{
  "vocab_size": 8192,
  "positions": "rope",
  "rope_base": 7580.0,
  "attn_scale": 0.177,
  "init_std_o": 0.0532,
  "init_std_up": 0.0532,
  "optimizer": "soap_variant",
  "lr_mult_o": 0.996,
  "warmup_steps": 200,
  "decay_shape": "linear",
  "doc_mask": true,
  "steps": 5178,
  "dataset": "wikipedia_en"
}
Each number is 500 + 50 x the weight over its row's rms, rounded and kept within 0 to 999. Layers, rows and columns count from 0. Numbers have three digits each. The size before them is the row's rms in percent of the matrix's.

# up: layer 7 MLP up, 512x128, rms 0.152, rows 367-391, columns 0-127
# down: layer 7 MLP down (transposed), 512x128, rms 0.136, rows 367-390, columns 0-127
up367 103:555470590550488475501403553446523450541502485590539523473470449538540487459505352515427416490531456466484521516511498576418462518475432464421498414538651498469503536537518490415457470518461532479520503408469514523461539554507504508457527528466460453484564553457466437428617446410493573435559500539577479470534582513465500483456527534531473437463531539505446470511602389458464434538519
down367 098:497466483512544473540534468513446492461470530495609538477601504531548458433565493574472452473540428483558484635504440488403413423514532495547572569454583495635516480528537478506444538540541505489572476467486455482548552542489565631527541517438516502474456357504460568599578539562509462481434562424489594482524491486481495515498514501488474528483501548454396501545405499498502495493510
up368 095:514563508608509539488590443431521573484458474349481443429597424556550463493461568419467426443395483467461476482496484533476520492501541514503512434497375509552491560492519504498508470557484446566512521526501473518551539612469365483528554512478456503412452494463578420491547496506539481490556506548420596519494434466474510485508468556506490603484534512525516526521576448542398454484467
down368 092:596450477353518426576375522549498465540520474590540473531472529479491529491506473590547548478543568529506485462459522457487567517430520521467485499497478449469532504500531433508465539524541573480484480421465461488454502359529555478407498473543454580625528441464458591521441492451534453568445530421570368448577514563523511479500476487466525469536543526471460521459467503383500488537535
up369 103:534582474531575480540455419501524469453481384565558518493498483519366475486436494446519460463512460505506543488502540476518494435585549512563517459547440540475458590541544491437508501470472608358481549525496537463479447496534508453515514490438418494554453466467501467449652483490479546480595539400513442478517516549464542565450435410550493596557510480428519508500536503624495479465551
down369 101:428469484519494549387479512441509505525500569524545551440576528467519506513526468556586563513569549481492436545434533436599441443518572529578514525458436566452548435512430506434545468487421447574514466525483545535468602533504469466465454411470512469515457517429493452518489507558432507525452542541555550367538505430499612574571461423478513414488439489490484529560485399411515507483455
up370 091:344522553479430466542423553499487458508534450577463564477529482458504466515465578449595510539629457603588502513535505547500564447547491496552538587520462486499473393541579515449491552490530424447510489537532617515471447396501465531515444541474499501524479534523510503556461517489539424453434467596518451476605489610544550547499498431519495537451455503465491477488471437522545597515487
down370 088:455473462430504556431499541498503480517495538498518391513470429489453534529436534510483465453447469516491520510485457496511520487553443505470546477469509410535535490505537497466477507472465626452440423554457468480515525534447396577455587446532490486492460507550466450481446511529527474450597533441573495373400508398414546499494483700557453508558595542558569580498450448502519480536474
up371 096:580504542521447442452511548545559459555647539491548524531565376450537505507563540463536561471459526517499599464458517451473500486562490472490511524494404431512485550455494507472514515517453507369530394552457579465573452568491468530578513432520495527530476478540417563581517436517501412477534468517501504552532512576503457459481551544491499468635501446532468555465413472612455435490457
down371 089:517472509524523517423489493480438510503449444482406460530516567520554521471411442547500406479507422499569402481530511528501442526537562541453547508474502502548563396479509453541480473444563478516551503407504498514474553424547544502489515586500505509448444498485420564552533516509566584595534402563432420471475507458489498546525423570442520509539453535462465482562526607353608562511419
up372 098:487522556359463529498408491486483423473509480435574557536602517433514524602476566540507517493560501340431561522466509467451483491516465559415476440454593495536462522480536610529485535556465450491474434480475479458577435437522470456542539508579487513452485407471499557508466568516509505555485445461515607417543488555514505451556472407505484537484464431451436492473527580532435472466475
down372 106:505437449525523502537462425566566432518585483541484435496429494503461579600437530473445426578454455577580474477556440527458437466600518503441485439489526509475580505508458403410492484439552451499513533434504477518596551492446536533481537494589441482513576568496495485505489513483454518548411555469534636483498541521524450558531457452583518522505442492533485428498641461519470413509484
up373 100:469552485507515467473448522473610508476578589532533503476498503467477468523564503535515565582504441450453550482548478524511480450438556488573520520505492412521487370493550552501448538553475501552504477541517445474496562523531437592541608535429500426406519419485469491494504531454557430412503555523404459493541537480520484480351409510468548465461483454615429607510464598468514442528491
down373 086:542469469462467470505444450582470605476536439567471464488515560488514559540508485487581375463475495528554499489469489437444503589588487487453494502511551508676511523485512581424606581452481431513520488519447489433502505548455506455468510584538505473477592476458568548543459496468497443495500323480548475459501440399475492548425517506529452561542469521522417524490485532529450555438504
up374 106:449391610537483499507431561517519450569446471486538520535510493446536469395504483560456602534444480571506436507436505480472507512472456579477397529546487561482523480489531570479507384533604515419440425492566600486586476558479478522503527556416462469512501420561517474433521478528447463477445539409558557499516520550432484493570485674507532473527467479546537513511529508515486437484466
down374 113:516500509512589509525487471519443628585524541451408530553512416530526558531516559517516496427493529583449481481471393463453468537581549555441529615488506505524339433479461401525561458518496496485543475474533548475456602541553537594528443538609549425492487528482567523499510481581485424454574486463492522534446483474481518492530454447441533536565514522491536545473480534440597542448521
up375 093:511470520506566514438517492556528427439510512553617517516429454447516521651546468544523575528509483488441443559416569464587550466457460488477462552552472326529487551405496587557500511534478463544480522467490510451564480516441435512569516445518422542466561492531538466545580560512515520578386501484451423519472453506444529432554474549535536514519551491446543493499435559512507466572559
down375 095:476556434580529497544465487388490527554504460515496506434501539507591466445434537506516475488536520472464552444564563447467506577623535501536573439473467601497434472542520455441574511499569556551533469482500529551400520441552509503460608519497542435514525554496479488458472478573508538417601484544558606411475469544548473527552534420511552530423551576499417448499607478512464508508424
up376 094:562458537463558538491461496467507435511535497460525527335468553535483565527624512555523529489481539449383498570442503380479539411438508554551560489516532417502542477536544484425495443528435417500508509518518526456502518531521467519526437528540415538478527485586470585555453523469454478600387490544466433513431464506456456445444522565457457428491428430552476519438427520515522541529561
down376 095:554504507460484460418556526569518579505469510493463497536514481469441457471448575462575542478494390428570507438602353519494475555514476395451525482487496533531433496535539399517528536364515580511442430489497484516529520451429421520517581447500501454498462496510476459411572439482529547415635463551555592545494549483503529540472524481511534622462494560488476482527540485473469488515527
up377 100:510531486518494427462483528482489558491465510529515527595602444433490379492541612512559540563482500431528462564600518522587547528511415511391519520515480548466468546493513595478468518566549418500522472499521534509596447515525584525476526490423503509504530437473540471481505444435610486566593486476378381445542401420486548493473471436407497474518487485478502459515497492533478517591481
down377 095:389512479513553494568566465469477429489418596450505553524443590549509571525527438513484424549442502596537489563556484478558351495476541429461503456491520459455535497467511449500494507576472492469413525418622506511450474544451505514525502497499504444484544498585465453454470613451404534526470490518561609635504468479468534439409514521490533513500528565482526414445488515550521508484475
up378 097:465570450517516470497422463534449507554478510540448566439550562416568491571515531530561578518501484443562563494483526489499511584442458516574508423488575614530516492566541635527465443431508432386500515496556512449533528502551495423442415530597520494420564512542493480435599432514444523614486459540520544559445571494480523511520493447512527490488580486499554457493542497527491529390553
down378 103:511586574553460490427614413532486522453535532566541487433525470567499453540494447488451427534567506476472461577518536497513502492548391469477453494488468519530546587494461587502524444423544576529465479446472601514511608461471529486523490526565536581412486537458523518537501508376515530490524454407458424547475453373469502579458586462513456526410530515537469473455549445514601494499499
up379 089:561569543468490542506504507576532355534500507548483521542457484470419552441518518506555552472474455551510489605533465493535499420464546547444432486601447406491564537514492518486413490563390533564486518540642497515473552490541434464535469574479486548414402487582505527540548489487520504487541522537504475607479489484546466517531494443550608547474519433417533506514489451604477593491448
down379 084:542406481470476537422520519444482576518520516516543468524538564529566490484532505460475462455489506450532528436551540490481514594603486494484436556443556518542456469478423452538503452403527536483561514422363518472524344487453497519452495492619485456512616444501538490493540535517471515534423491467486586429465547451465523450507468549425452517475488642518513456488454484390603489485471
up380 119:485524500465532422592562564547516535396542568472435507529498513504497496503479466596592515510507543467424508446534534494505539510450522455467467553565372555447497573439491479515423449446529527477517446496521512458471548483527449548455570419407539429581538560317520488514447514447505482551512498415446554481474518501572464513447553497459536445405502463543447569526525495436554478600444
down380 152:546463517508532450559478438578432490454506545506546486499457524571465459524461441537512544579536479467520547411476467465511457509512493515554456579555523521486447498560511547480438535467535606476462505452468459469554531472532489583444455424483481430501535416485510465393466504628558482453585574486493527603518463565600540498554453510504473495474476430636526578372492517450572388473474
up381 105:402540458496503480565568487499580590503489469484550568419552547447426486501455446504569531553475419395567564473528532491548439479510563459496456462524461551615527466572524473514426461448525542466460447492451438420537547434460544460440485576453462478507537515423520541459544471516556507480526450493503559522398534439449467454450485442514500426610416439358504515546537498464498430499543
down381 110:564597484555554432526644551516547507498530523485544460546381540456558535479511620578475482484464444458562504533534543490481472486497443488457467473466480533511561535554478530401535525517511470565473426498537342539484553508444461468507578508515446503498517498435508434481489494500522512469471518429459564574516387405451541464536584520534513443480528510446434543526643494412523561484527
up382 099:573541399545550552492511417549492426477456455347628445506495466519628492460555484460496431500508492471534468544371489399566490493441528389460548500469430481506510518479605424424511465467510545477491504553452469481486409498447406419453473506470489442467478437557444537417488498514547469423515484445500473487569551511481529504521481579473495516564527545471529488520537487574511492435481
down382 095:464335606495460481459510488511562467463558435577496565461515495442427367453498433574497474524502438552416564518470513498457470497538447536554532466578529570433498443543463589508499535504490510547498416431503518453485646540543442466504509521592475518486501558494491533549501429494439499490554497565439514485511541463545588508632471467504504448476414395537491490526554480479498505544470
up383 097:494560526469602446428474461543524488399533580485419507463447518489478448492514414470484561536481475491477554437446497547539524532594414490543550516593416566464448475527489489504512537531462494438514495543445504435411451458475514458442505482422476573475504407493488480596522559561483559539379497435499482558562488519499433462547418533477445446604552531462514588437494403377489505521512
down383 095:515419625515571611498560576336547488517521526502480522485507494563489453472490505525471430455541459479421409570546527488515417550433491465544506477512503463475555479467473486538563471521442486500584468492507422499525564602578448414579441507500432521502456443527517476452498448449479543610574435490443566489498467540500535478549478465484472545493498414460436442568477434517422398508486
up384 102:397426545553512470435528469531532429571491426510566500427504468500488495424555416519558408480558482398500472467497566417457490417500507547484622521494477474501596557509480494451507538571403530495474470524464441503524450467520507552507485555494534451570537400487527610469576497475499542493545588464541385493531537517439421547467532505520463510556608467478485444467563561436557525420503
down384 108:519519487524521434543512485514434497539460477507550536470474500540590426464417456530587508451387519500535624523639486566612462545477568495424464513404478508521496492458557545485457488539498518472491345458505521478465523461479640547441531480454478453551511519531474510505489556529556478492493522518474553528528556537557546448579524439385472430433525480461405528483533486502461448551406
up385 109:465544485477577526547569618544567439544601459543472522517486559496515510491508535524510485493508336458427522552529473487549509550546484482508446527520494530533596544547408459565497499414523506439527361430374469476486537467516536499384536449447417506519521481474563514522522449497531444513496520457478553486494497523410519545558458525570526532435414553437420500446437509603534481540506
down385 109:528377583487499518538621433513567570474543516496546476508537456544566431591545486501473527471444477549490446412540485485591429526517544448509580522499571547600548422477502515467399456410572573540440510503497546452451524456438472569389483477565560601493563460451485492556359489515457479499495483496485468479468469524530561563504571451474564458461486452479554498503524446522449481502477
up386 094:562568516517452491488571411497495575516418529534547508436559464444535544482482469511534558476528475452532548497467505516531579461461570451414531486539426377560514515469534390432567457512510569454526542505461493552484514546506538488473582482479536621443527501490536522560481487506548428453567469464512572607492612473525496503553551420576455513456452433522448535480542493522350488408431
down386 096:530500551529475482506444511509572482470525523397591500549457626531551416480534465524477494541539494649612471546416390376538448516532493571449517525525420513469607534415510527564407527481544480579534509518549450441483506407509451472496513494509463517494503419495529460469420540476504537496477510566485553473451508406504606491554544479506465560488507529493506475558539448415481442558502
up387 099:520466418427491474488579503532550507492541549503510418471517546488474558517494539526452576487578421492450548456514377505538566492544558498483473557500401459465462531597456383419460533434531456518498520576475425494415441542404530489536529559478474415494560566475374476561460576501502495553443549420541498481518502567587501544475500436443471532431466579440488482478473511463519505463614
down387 089:520477575570526493541471545460473434511487520468517562521519453510527476470496479477565466505417576513545507515441568496399466452440445535567521453518594452535526470486482635538536461526533552505506516456502513484566643463588400558400490437484461622474474501503574470431521422501514625450535528552433497479514463452456490438584537549611557460522500407513510489463541455460482493497440
up388 102:544566557546418455424456492465458456527471564546486577503548521455511554516452460502489566479429542542523484536399516578561526539533535550518487462553581562568536399434519587482465421542521463470514498414525510458446540518557418509441538479471467560444510570491441472589531559526557492515410466449462466514547506540546420328463470562520418461445502552550511549494467488515556492602499
down388 097:515421513527497490531450574516481478522554451493558430502394479492480498476540603423475495486505559479438489496487473549417510539439452443481550463433425432416552525416503490541545531494462547503611440495494535520481444478544515511485528463611515532520504535501520403556458588597504594578581486573520492459414571468442518616508526484481520543479556525452524445518433506525518640490396
up389 098:493483513530520516519511500501538540532542552533470528573499456511448501454523475560529452504543523515526549514436508478540504405446478660448483613556454498512489477524535365523428412531536470475437495496566491485470583551503540508403561460496546511507569460541442443552446593525515459614570485530550445466515506550487551540468470474452460558529568535627371530498417541402440537470495
down389 082:543585487477495480453526459602468441509484450535477473474546502464504550503495534481452619526486461498461441489526506515446553588545556354510584430465518562521491505541462593446569575448467544503585482517411504493497502438476556550558487584510489502531455516484499534468523465509560533420446454444454574532412566469550410434608487529514573474497400491414591464497588479566558481501527
up390 100:501477465444501397493491482498502535505502501551469585549575507466496551504538484406511503552500435454546570542508523521569568524394567530507520453556550513522527544488555542537401450496446507456499528494493436494555516538513515470426611529486540425439473489484539616588514585487452464572426517488521548491560600399502440508535555422577404538390447603554526536416539509493533477518441
down390 087:509520513532475530590626527510470422493564503491448451563390507485542516487492513543486509560473552612538545526502457538395510578493573533458560532440512508475506519412555561482480587585513528510535604423531529460543462499451510501526521481583564476538571567467539456562503475485461579531499521593538529600513512520523529494498519497374522478546502587433568483378512377503546516499504
up391 099:470499523447591526483468416493546538540556428559473544489529514444437466481578551589569463444538474553527486468444556480508513417487455472566447530455528583458486477520474461518431485415546517490502562394539516463545491506543513630489467453556503467511488427410500493440551506548509496514509563524485540408530519502422461471500616566532534466555571514599515484447503550308566529498530